Weights of a small transformer language model: normalized queries and keys, LayerScale.
Each number is 200 + 40 x the weight over the matrix's rms, rounded and kept within 0 to 999. Layers, rows and columns count from 0.

# layer 5 MLP down (transposed), 512x128, rms 0.0475, rows 468-511, columns 64-127
216,188,264,263,125,270,192,277,219,210,161,233,241,219,170,234,272,192,230,298,214,169,268,249,245,175,165,127,179,158,158,184,207,202,199,179,139,168,204,218,171,218,239,197,145,158,127,150,160,187,227,229,160,166,189,225,190,170,204,189,208,173,206,193
226,200,208,207,195,124,231,206,205,222,224,205,164,236,172,208,250,212,93,220,214,162,202,240,189,188,211,244,185,229,249,204,259,165,226,273,249,216,153,176,213,177,269,216,99,179,214,208,212,190,167,209,179,232,137,234,212,209,253,236,198,224,257,191
139,145,217,234,185,185,180,210,160,180,230,304,204,186,147,200,231,194,122,200,171,182,152,227,231,297,222,230,204,255,223,218,252,212,159,141,167,263,175,183,221,194,123,281,212,240,316,243,235,211,160,203,183,214,215,296,199,236,112,152,135,219,131,79
219,157,189,261,212,98,151,205,217,273,191,275,146,267,197,215,211,117,205,187,195,181,208,170,243,225,182,157,265,220,202,205,211,186,224,243,158,194,191,183,185,171,139,193,136,174,225,199,187,230,217,262,214,156,294,232,205,179,151,98,205,211,236,224
116,131,130,223,214,185,210,207,200,163,211,316,216,221,145,237,219,177,168,191,179,190,193,187,257,281,213,250,267,221,160,205,244,220,153,157,173,194,197,189,207,201,214,235,256,210,298,232,208,179,195,160,166,230,257,189,204,200,179,178,149,230,140,155
226,195,189,179,126,220,221,181,146,174,205,168,228,233,201,245,260,94,131,218,196,256,169,181,280,223,210,170,191,100,181,198,153,198,147,152,132,140,207,171,140,198,147,164,228,203,125,161,142,225,168,210,173,237,186,178,105,145,112,190,226,169,259,169
179,243,168,173,205,193,127,179,181,193,164,272,185,177,198,149,168,156,201,215,201,198,178,223,278,203,169,184,221,205,197,199,182,175,232,162,183,169,155,197,181,117,192,161,251,173,201,198,137,197,309,240,201,270,185,226,198,217,195,175,157,100,244,112
153,257,235,184,172,237,234,221,263,217,246,130,186,218,150,172,229,197,156,180,197,184,173,191,222,208,196,186,204,196,188,252,233,153,165,136,153,201,177,256,197,244,277,219,247,277,226,224,205,226,320,177,152,247,178,298,264,179,137,177,204,178,289,151
185,217,189,236,210,212,151,214,175,196,149,207,172,197,238,174,242,172,166,191,161,113,237,209,196,150,193,243,192,198,246,202,195,238,230,193,243,169,178,158,223,108,223,228,202,156,224,176,252,219,214,168,176,209,207,214,154,224,187,215,188,215,167,201
141,260,234,256,224,230,186,165,176,220,225,224,204,170,216,130,177,216,168,202,177,231,223,258,250,187,214,204,219,179,172,204,240,209,186,154,131,187,213,238,158,191,232,265,243,235,253,238,226,209,204,160,247,219,205,193,236,230,245,214,225,145,271,202
203,154,267,207,164,158,197,174,231,239,171,222,182,216,225,240,221,188,111,100,230,270,196,186,188,225,180,274,144,154,208,114,215,231,179,247,125,222,153,243,184,130,65,163,152,156,174,190,225,137,166,181,270,155,181,156,138,131,195,195,204,144,145,196
191,191,182,194,155,179,163,249,179,193,208,211,219,211,190,250,153,230,180,220,144,242,188,158,225,154,154,250,172,173,201,220,180,180,203,173,194,200,253,183,243,171,250,204,80,188,187,253,197,217,297,310,263,239,219,170,189,239,228,170,168,179,140,193
198,153,258,153,189,146,250,167,224,118,247,188,300,186,230,187,200,206,259,237,198,221,212,201,294,202,181,237,217,176,191,257,206,216,158,201,208,243,245,241,135,264,131,241,179,311,228,169,208,115,130,136,209,196,224,272,203,153,163,235,120,203,247,210
188,250,190,205,254,206,212,203,182,167,249,246,191,165,256,180,226,172,153,188,139,226,192,247,205,137,268,184,213,243,188,193,226,181,279,202,242,326,162,159,137,146,224,207,177,239,241,191,194,219,239,114,236,235,99,191,186,218,139,220,115,288,231,142
206,242,117,146,188,315,180,201,251,238,143,197,239,191,181,197,168,268,213,163,200,185,177,186,206,318,201,191,202,174,193,153,201,182,229,200,231,271,256,166,258,144,278,167,183,209,222,171,171,190,194,248,200,220,158,187,115,251,209,198,189,249,160,196
117,150,186,164,269,222,114,212,215,204,183,223,232,195,155,211,194,137,207,240,175,201,222,203,140,232,150,137,236,229,224,117,277,230,202,164,201,186,236,264,185,208,221,207,276,202,159,269,228,201,177,186,226,213,208,138,257,231,128,185,222,217,239,211
201,201,193,211,260,138,243,166,236,198,188,213,188,155,200,272,198,160,279,241,228,190,188,184,208,146,139,193,143,229,211,195,202,202,231,243,182,171,257,191,181,185,170,169,215,201,227,255,213,179,170,240,222,140,197,207,183,194,238,221,236,173,208,225
234,222,131,231,239,173,157,160,205,153,129,214,175,191,213,231,187,125,173,83,205,246,166,200,211,185,201,194,222,237,224,139,220,169,200,182,246,192,181,152,169,183,144,234,214,187,194,201,209,188,184,122,189,167,288,216,201,129,221,160,198,196,206,167
207,170,190,207,199,136,128,178,240,181,192,212,252,238,172,179,217,257,210,149,224,238,119,213,201,254,171,199,173,168,197,216,173,155,182,232,207,202,237,181,202,188,206,146,283,203,199,158,174,204,185,238,224,294,204,169,80,196,129,215,185,188,191,268
195,172,161,213,299,191,150,141,207,207,275,153,226,165,184,144,251,229,237,157,170,155,180,157,166,214,157,185,206,214,204,190,225,217,180,200,162,156,197,176,160,104,232,201,199,232,235,220,185,198,172,292,234,144,197,182,193,244,248,213,232,192,133,162
180,205,241,205,246,227,175,261,234,162,204,191,218,189,178,186,270,185,182,225,136,202,279,213,216,197,133,200,154,205,157,230,265,190,203,222,180,135,196,255,160,225,176,251,210,242,188,223,161,144,119,231,233,190,203,195,255,213,201,240,205,203,198,262
192,187,165,187,185,177,164,134,198,121,180,242,279,165,136,203,154,189,183,238,266,260,196,206,208,180,258,173,195,236,157,176,198,213,168,240,240,222,129,187,256,195,160,202,238,131,163,211,176,240,205,171,238,184,223,214,242,218,232,218,225,195,129,247
192,269,166,231,213,185,320,147,257,232,150,201,168,168,144,244,190,166,232,206,237,239,193,234,222,247,198,214,241,185,155,150,198,207,230,275,246,224,280,280,189,204,203,203,199,215,212,213,208,89,208,185,157,185,183,210,225,190,262,229,209,177,197,251
206,225,239,257,168,138,250,239,209,154,142,220,222,103,243,128,250,177,188,251,237,218,229,248,205,201,190,234,269,205,179,215,181,236,173,204,195,239,224,237,188,166,182,221,238,221,184,179,194,161,202,149,231,268,230,248,235,223,145,204,180,258,188,207
93,173,217,187,214,175,187,211,223,221,219,279,168,121,151,146,201,206,168,169,208,204,229,238,233,280,259,240,202,261,201,246,292,254,218,143,165,266,189,121,195,216,169,293,227,216,224,220,252,260,185,170,167,196,151,275,202,178,122,183,137,221,143,116
139,184,233,243,241,234,164,230,210,194,206,226,224,217,226,180,192,179,183,177,230,159,200,202,174,227,182,157,243,229,137,205,191,228,223,229,222,207,234,182,194,177,224,199,282,268,172,237,214,189,181,202,238,267,261,164,214,277,154,270,125,260,182,147
178,215,223,217,259,267,217,134,210,242,255,214,224,178,169,150,134,178,156,255,234,104,179,281,204,221,202,165,226,160,202,246,230,212,253,132,125,153,228,218,233,140,225,221,238,265,241,278,269,234,177,195,194,101,211,223,186,181,239,220,249,150,247,203
181,202,183,253,153,172,192,128,160,209,215,189,199,221,201,231,186,256,219,147,184,105,163,220,220,150,258,232,190,243,260,150,193,236,131,150,170,216,196,177,172,228,203,246,184,210,175,194,163,192,282,190,203,212,200,208,242,169,178,107,227,154,218,190
190,243,268,262,205,166,185,243,254,225,218,153,175,207,210,224,177,163,205,170,163,219,182,242,243,192,222,238,176,174,221,211,185,230,161,182,208,133,187,184,122,153,207,220,183,204,211,214,127,198,174,195,213,226,166,217,221,202,190,246,178,162,229,226
250,213,177,267,210,136,225,164,100,168,146,218,218,173,196,228,224,194,246,190,221,158,242,179,198,186,253,165,222,210,223,202,206,213,165,238,222,276,273,214,177,153,228,193,205,183,189,193,165,182,167,160,172,186,199,175,243,159,281,277,194,176,183,219
197,195,172,252,207,191,192,166,224,212,185,166,199,184,152,236,169,151,235,218,207,195,121,186,233,225,183,257,212,275,214,206,232,231,140,212,232,283,194,183,172,264,149,222,205,224,241,134,159,133,148,259,227,230,208,189,218,128,218,119,165,222,111,168
207,202,233,136,213,225,133,170,218,146,201,188,165,239,187,266,194,137,245,222,153,250,155,187,282,168,98,173,185,124,230,216,145,222,153,227,190,194,264,214,212,177,177,217,199,166,251,186,208,200,299,166,189,261,188,171,177,253,206,214,257,270,223,282
189,206,265,154,173,181,178,188,235,186,252,210,180,208,144,191,249,148,262,193,142,170,201,272,212,183,228,246,157,238,187,245,157,227,135,240,216,250,211,173,177,204,108,243,171,200,240,160,188,179,174,253,175,184,175,235,224,254,236,236,219,198,208,200
202,257,255,174,177,151,154,186,215,199,174,164,210,175,249,268,224,183,173,159,177,183,221,229,234,146,201,194,221,192,258,249,223,197,246,98,187,244,200,177,207,266,224,148,166,149,127,194,140,214,166,176,219,236,214,267,154,202,186,137,223,182,246,239
204,196,222,160,173,170,106,103,253,170,215,160,217,222,114,191,290,233,181,169,243,177,233,217,224,200,199,233,201,227,271,166,251,189,191,145,203,124,176,123,224,202,217,234,196,214,235,142,180,182,232,274,141,129,195,208,154,122,217,164,173,167,243,209
253,231,225,138,209,173,242,268,82,211,218,228,157,156,150,156,226,241,147,173,217,119,176,175,175,232,184,169,161,187,125,173,143,156,147,191,250,170,143,185,209,165,227,196,217,163,164,196,139,138,241,156,175,179,211,155,159,194,251,276,182,220,172,184
220,109,182,183,218,118,138,127,201,205,187,204,148,230,212,276,237,177,168,171,207,213,180,193,207,275,167,178,238,175,151,215,214,194,211,150,171,190,157,213,268,131,243,175,232,208,180,218,222,165,196,261,154,106,229,257,190,211,183,243,235,150,165,166
129,147,180,209,192,195,192,196,235,214,191,268,221,179,124,237,184,163,154,189,133,176,155,180,240,277,126,306,190,346,248,260,276,277,159,200,149,148,160,172,209,219,166,257,231,238,259,176,358,201,202,124,230,181,216,190,255,157,215,138,152,188,135,200
204,215,185,240,195,252,202,225,178,248,230,191,194,222,174,235,255,206,187,234,180,276,250,239,225,254,206,219,151,203,217,206,181,243,232,251,152,218,227,216,157,234,206,226,201,183,147,187,201,234,238,141,215,248,258,111,266,145,289,183,147,146,304,198
120,189,290,295,129,230,138,238,179,174,194,204,236,148,160,218,230,169,107,279,190,174,200,171,232,251,208,144,165,205,224,205,216,277,141,220,148,202,193,215,191,163,116,225,232,223,146,229,185,179,230,174,161,243,166,189,259,190,190,211,115,271,219,142
210,234,153,212,211,220,198,201,290,197,257,180,180,194,103,272,242,232,152,176,260,162,167,211,157,223,216,208,191,243,242,124,205,175,158,253,243,239,243,197,199,307,162,200,172,174,164,186,174,204,198,242,200,140,142,236,218,171,195,159,293,257,141,186
191,147,185,226,183,205,185,173,237,195,193,189,227,203,251,227,201,258,217,153,246,219,200,196,196,180,191,277,153,277,263,222,238,166,198,232,182,134,213,173,227,272,147,177,173,199,267,185,207,169,103,217,235,217,172,255,196,182,128,168,241,224,126,210
218,181,213,281,102,226,277,256,214,223,184,150,147,258,207,273,203,243,218,170,233,203,214,204,243,247,177,257,201,193,159,136,213,238,192,165,274,142,209,227,242,190,202,202,180,200,203,228,141,133,210,219,235,212,212,307,128,157,220,164,194,188,215,152
195,210,185,197,259,217,216,182,262,216,212,234,217,176,168,206,193,203,206,239,182,229,208,265,207,184,232,185,193,206,203,261,221,208,224,186,150,212,228,253,166,173,232,268,213,228,184,270,136,172,202,200,205,143,207,236,219,156,227,304,233,170,275,227
# layer 5 MLP up, 512x128, rms 0.0592, rows 469-511, columns 64-127
218,153,189,223,160,292,206,246,144,271,229,218,259,265,181,258,224,122,179,170,273,200,209,190,201,250,219,269,186,177,259,179,209,200,168,148,248,185,246,215,168,307,150,156,237,206,194,193,223,171,171,246,189,165,181,210,205,229,210,152,238,200,193,196
194,149,208,253,162,202,204,142,179,174,281,229,173,215,118,270,188,221,175,184,166,298,176,120,182,200,223,243,179,185,230,253,205,186,156,258,216,246,112,107,135,209,195,176,245,269,213,245,181,105,196,329,229,188,134,245,156,203,239,221,118,228,199,191
159,221,181,175,214,222,254,182,170,218,149,225,188,195,120,288,126,140,257,158,210,185,201,96,192,195,283,204,296,181,214,267,186,193,236,185,163,267,248,189,153,154,254,146,228,186,202,186,212,195,189,155,237,283,230,221,191,245,148,190,219,206,232,157
163,106,233,233,156,191,121,105,247,171,257,249,164,241,111,165,198,86,170,189,121,230,151,193,227,222,245,246,180,201,233,217,195,208,142,206,260,164,143,146,112,260,171,196,223,251,180,203,182,139,151,242,256,125,123,251,183,208,179,129,153,236,175,144
235,182,254,189,155,251,257,182,170,225,168,210,211,246,244,244,181,196,193,211,284,276,194,297,183,161,194,249,226,149,118,205,175,278,213,222,228,186,251,227,239,215,200,247,181,263,259,219,266,203,182,249,177,166,231,176,145,227,98,237,160,230,221,223
185,183,215,199,217,211,252,278,179,216,275,165,192,214,178,198,171,206,175,202,196,212,175,250,124,186,179,178,236,150,149,197,194,246,262,243,219,184,214,229,217,187,214,206,185,242,191,217,278,192,232,210,148,134,210,147,164,269,293,244,189,231,208,185
229,233,278,233,288,182,185,269,246,213,206,262,216,205,161,171,169,207,269,183,124,275,183,294,179,170,198,199,176,200,202,244,180,189,217,182,249,158,203,230,145,206,183,191,124,223,228,129,238,264,229,193,216,175,166,200,127,193,255,161,178,193,171,212
166,122,159,311,212,245,261,253,196,219,243,108,140,178,178,213,191,212,226,203,216,190,185,137,227,183,243,204,251,210,215,172,213,243,190,168,183,176,121,185,193,242,141,208,190,212,223,201,245,193,227,165,171,228,133,218,237,173,222,262,256,104,181,97
181,176,169,238,140,206,162,237,181,196,260,124,231,236,166,199,222,228,186,159,192,246,191,159,191,136,190,263,225,185,206,245,163,243,191,220,222,192,211,212,216,203,217,143,221,144,141,150,176,167,227,177,179,180,168,185,102,165,228,155,170,237,166,198
192,219,309,187,169,159,150,211,169,258,261,206,278,265,233,236,243,209,150,234,172,218,223,190,244,231,290,218,207,129,143,151,156,241,122,157,236,198,300,190,119,257,199,113,204,241,155,247,167,190,215,169,221,153,140,96,153,273,174,166,175,200,214,222
232,234,187,245,219,227,198,314,248,227,119,180,252,159,266,163,228,201,190,219,151,233,208,141,222,175,254,243,179,193,245,199,232,153,123,218,202,143,245,178,192,243,210,225,192,116,156,187,154,275,228,278,146,202,221,248,176,298,185,132,243,204,190,149
250,190,146,173,206,174,222,177,172,141,172,219,268,261,252,238,200,214,223,226,163,205,230,207,169,157,181,137,215,183,242,152,216,157,188,261,256,231,202,202,207,183,177,180,185,198,177,170,222,189,240,115,252,198,236,166,204,189,203,145,176,152,193,87
250,239,192,167,241,163,148,211,117,168,225,207,197,260,215,176,216,140,248,270,271,235,173,136,189,226,206,229,193,219,139,219,227,216,246,210,200,166,120,207,223,234,284,176,166,177,192,151,181,189,197,152,202,192,147,155,176,249,139,148,196,275,224,260
193,118,231,316,174,275,169,235,164,148,214,208,202,197,223,226,158,95,215,224,178,253,127,155,150,209,199,194,82,196,170,205,182,243,209,243,256,166,114,186,223,274,254,202,128,201,222,134,242,134,193,249,161,148,270,150,194,254,197,144,224,196,246,183
253,147,192,265,183,213,217,197,233,175,219,182,201,227,149,183,158,240,234,240,109,136,248,220,194,203,246,200,188,245,168,262,184,217,242,191,180,233,143,140,208,193,163,200,165,246,206,223,228,196,149,215,214,154,185,196,102,165,188,206,227,201,126,143
235,184,225,188,178,263,203,207,188,198,191,233,138,146,225,179,189,239,251,182,130,227,179,211,169,262,212,177,157,226,141,190,220,158,169,211,198,171,250,194,124,216,213,254,201,222,229,242,173,139,252,196,216,196,146,183,214,182,165,179,192,225,196,191
189,187,255,202,142,200,239,231,157,176,228,245,233,214,240,203,200,94,169,140,209,226,171,196,187,278,269,127,308,206,164,205,128,201,226,227,263,193,199,196,193,206,196,143,209,260,180,196,191,211,200,160,172,208,205,158,202,213,259,133,201,254,221,148
198,165,165,321,162,118,180,253,142,169,249,214,284,258,265,180,180,197,237,140,125,176,125,161,171,193,193,151,165,264,177,136,222,260,184,161,206,169,115,200,212,152,165,179,214,184,249,229,198,156,208,269,178,246,223,199,218,220,180,214,124,203,214,178
227,130,166,128,166,144,165,199,242,176,189,121,174,193,212,238,188,238,164,231,223,231,184,217,182,205,240,229,164,165,177,247,212,231,201,246,157,204,201,234,198,255,207,222,124,209,184,195,191,209,160,118,231,257,182,292,159,181,299,150,194,170,191,202
241,182,152,215,140,217,131,218,217,221,277,163,154,191,202,211,139,175,285,209,175,224,185,149,195,164,246,197,208,197,226,277,158,266,162,221,229,179,167,218,181,178,210,162,177,177,221,199,203,224,227,229,166,213,183,199,233,129,226,156,282,231,174,212
170,241,213,230,275,232,196,215,224,245,251,212,162,146,216,224,244,190,248,169,195,192,181,225,180,190,162,172,225,235,166,214,251,235,238,178,155,157,242,198,121,192,163,264,167,210,246,275,273,248,208,212,139,245,172,229,274,217,205,196,206,261,189,138
185,255,214,244,181,232,169,190,167,150,188,209,191,248,215,219,136,205,210,132,211,290,190,228,191,233,170,232,196,254,195,162,245,195,192,215,211,220,177,175,199,157,205,160,131,166,175,155,193,152,214,261,149,220,142,176,194,229,191,192,177,249,216,155
176,147,180,242,182,185,186,223,113,199,238,150,202,236,188,165,212,205,162,154,203,183,174,187,178,208,227,207,205,176,222,250,194,191,182,197,186,201,228,201,187,307,233,199,221,140,161,168,152,186,131,197,175,202,151,157,172,165,179,183,157,265,198,152
155,142,259,243,177,224,187,167,173,253,249,303,178,143,155,203,156,148,234,163,174,236,242,187,213,251,213,240,197,140,200,238,246,186,179,223,192,160,145,247,174,150,222,237,178,182,239,225,252,183,140,248,277,210,157,233,179,181,178,242,165,227,203,158
205,88,194,178,216,174,179,263,252,210,223,266,210,166,202,288,200,197,128,195,85,212,134,180,251,196,190,151,247,168,196,227,238,177,224,228,267,176,208,249,193,208,246,182,269,175,173,255,157,233,147,133,242,268,232,190,159,200,187,218,221,141,210,147
178,201,219,167,102,173,133,254,216,157,219,122,179,171,249,205,243,218,181,192,188,241,273,131,182,128,239,244,198,238,238,214,204,239,181,256,222,168,180,187,204,172,214,188,235,193,154,142,196,138,194,140,182,250,213,187,206,210,187,203,127,194,205,260
147,257,225,203,201,192,201,210,196,287,251,182,183,160,134,165,140,150,151,217,184,166,196,224,177,167,191,170,259,178,155,149,210,228,238,198,203,246,227,171,172,131,230,245,177,203,124,237,225,204,288,244,232,219,199,188,157,171,223,188,191,217,246,160
170,143,159,176,256,173,163,210,195,229,198,190,209,233,175,198,199,180,193,202,173,220,189,208,131,222,206,202,219,262,182,234,187,215,234,182,213,224,223,204,172,188,207,211,259,206,186,137,199,260,199,244,219,211,218,200,189,284,241,237,155,239,236,212
158,186,214,206,181,242,208,247,182,172,232,184,244,204,202,196,194,150,189,240,232,157,234,199,166,185,219,171,226,205,192,175,260,172,237,153,201,189,199,186,160,170,241,266,209,209,169,268,251,249,183,222,193,176,240,250,224,180,180,170,157,226,295,222
218,189,122,228,259,210,242,191,157,198,175,167,232,202,144,225,186,212,225,138,191,199,171,219,193,231,187,223,234,208,206,209,187,235,199,213,202,223,238,231,133,139,180,208,270,193,211,158,259,148,220,261,138,229,181,243,166,220,283,246,98,194,228,139
267,153,251,220,213,226,228,222,137,110,262,148,258,266,283,242,155,193,227,194,124,144,167,174,170,159,234,173,214,220,240,153,217,177,233,261,149,197,191,182,189,215,196,237,143,175,237,180,208,196,163,214,276,129,193,141,212,195,277,276,188,259,193,235
207,147,210,208,158,214,220,208,244,182,89,208,226,222,162,237,138,176,173,245,212,145,209,208,178,183,209,188,115,231,217,224,186,249,187,148,258,170,183,173,159,182,174,186,169,147,191,129,262,222,263,268,141,198,214,260,204,243,225,186,211,188,222,188
262,136,176,268,241,217,220,187,308,176,228,199,185,173,272,240,188,170,231,176,197,196,143,188,210,149,304,217,222,113,255,161,150,206,194,189,166,230,229,120,119,160,205,163,173,193,188,149,132,203,222,210,197,257,187,131,134,248,221,203,127,186,205,136
207,207,206,187,299,176,142,169,253,242,205,153,180,200,188,189,170,209,233,137,140,207,139,241,217,190,202,139,176,135,158,191,247,104,273,171,183,212,133,176,150,201,215,233,175,140,175,148,216,155,265,227,255,138,166,227,214,210,263,219,245,170,214,124
201,163,203,245,148,323,238,259,143,226,252,235,268,241,201,193,159,150,202,236,253,170,223,195,182,137,247,149,227,183,193,205,275,195,229,207,268,145,244,226,213,265,117,182,187,198,184,238,234,158,137,251,195,196,214,299,145,182,185,162,188,186,190,206
184,165,140,217,186,230,193,250,206,173,209,215,133,214,165,288,200,188,206,203,153,211,203,155,146,206,263,156,162,236,162,200,175,218,193,148,204,236,245,215,224,226,171,181,180,228,177,201,204,211,188,237,150,174,197,157,151,232,209,199,163,160,227,174
203,45,241,256,146,228,221,165,206,220,120,315,238,161,192,146,202,129,201,166,186,175,258,190,215,215,182,285,104,290,223,247,249,227,136,242,253,215,137,241,176,224,176,254,203,206,223,117,296,169,147,263,235,205,178,215,161,212,215,192,84,211,159,182
183,195,189,188,277,213,158,229,157,195,183,195,188,177,142,267,228,127,212,182,215,133,263,151,262,213,193,204,191,188,260,193,197,177,275,150,205,238,272,160,190,165,174,150,202,170,190,174,167,224,242,187,208,188,223,235,237,256,214,206,191,156,174,187
175,164,320,186,169,223,211,181,219,246,281,194,138,212,216,163,233,237,185,167,170,185,304,202,159,190,187,246,197,210,223,180,184,230,155,194,186,174,203,157,195,230,222,266,174,186,177,205,209,133,267,256,162,132,176,247,196,196,162,209,143,256,174,168
153,222,208,245,231,232,207,176,100,199,238,212,200,276,281,180,150,157,161,174,179,207,153,198,193,212,285,166,195,231,158,201,179,173,171,117,240,186,151,172,161,214,239,190,232,239,182,162,196,206,129,174,192,194,180,131,170,316,266,158,173,184,299,191
240,204,197,203,261,192,170,232,242,195,161,144,155,249,187,179,210,126,198,160,202,159,153,258,187,171,177,225,249,261,215,226,237,234,259,227,164,196,187,246,133,152,215,201,255,245,210,212,168,198,286,224,222,284,177,212,232,241,183,203,192,223,250,145
262,203,229,144,214,217,281,237,236,180,171,261,241,187,119,173,273,236,160,127,176,227,178,229,203,163,190,202,265,161,235,259,210,117,250,255,233,271,213,245,141,239,156,211,191,136,228,147,133,287,209,228,227,148,230,251,231,264,143,244,184,228,220,241
116,156,241,238,238,166,160,220,231,158,191,170,223,154,183,220,224,194,168,179,235,220,246,211,221,202,161,185,190,192,168,256,199,260,231,241,209,165,214,188,176,170,157,222,259,193,173,181,182,183,160,170,199,204,177,232,173,189,202,287,163,190,227,205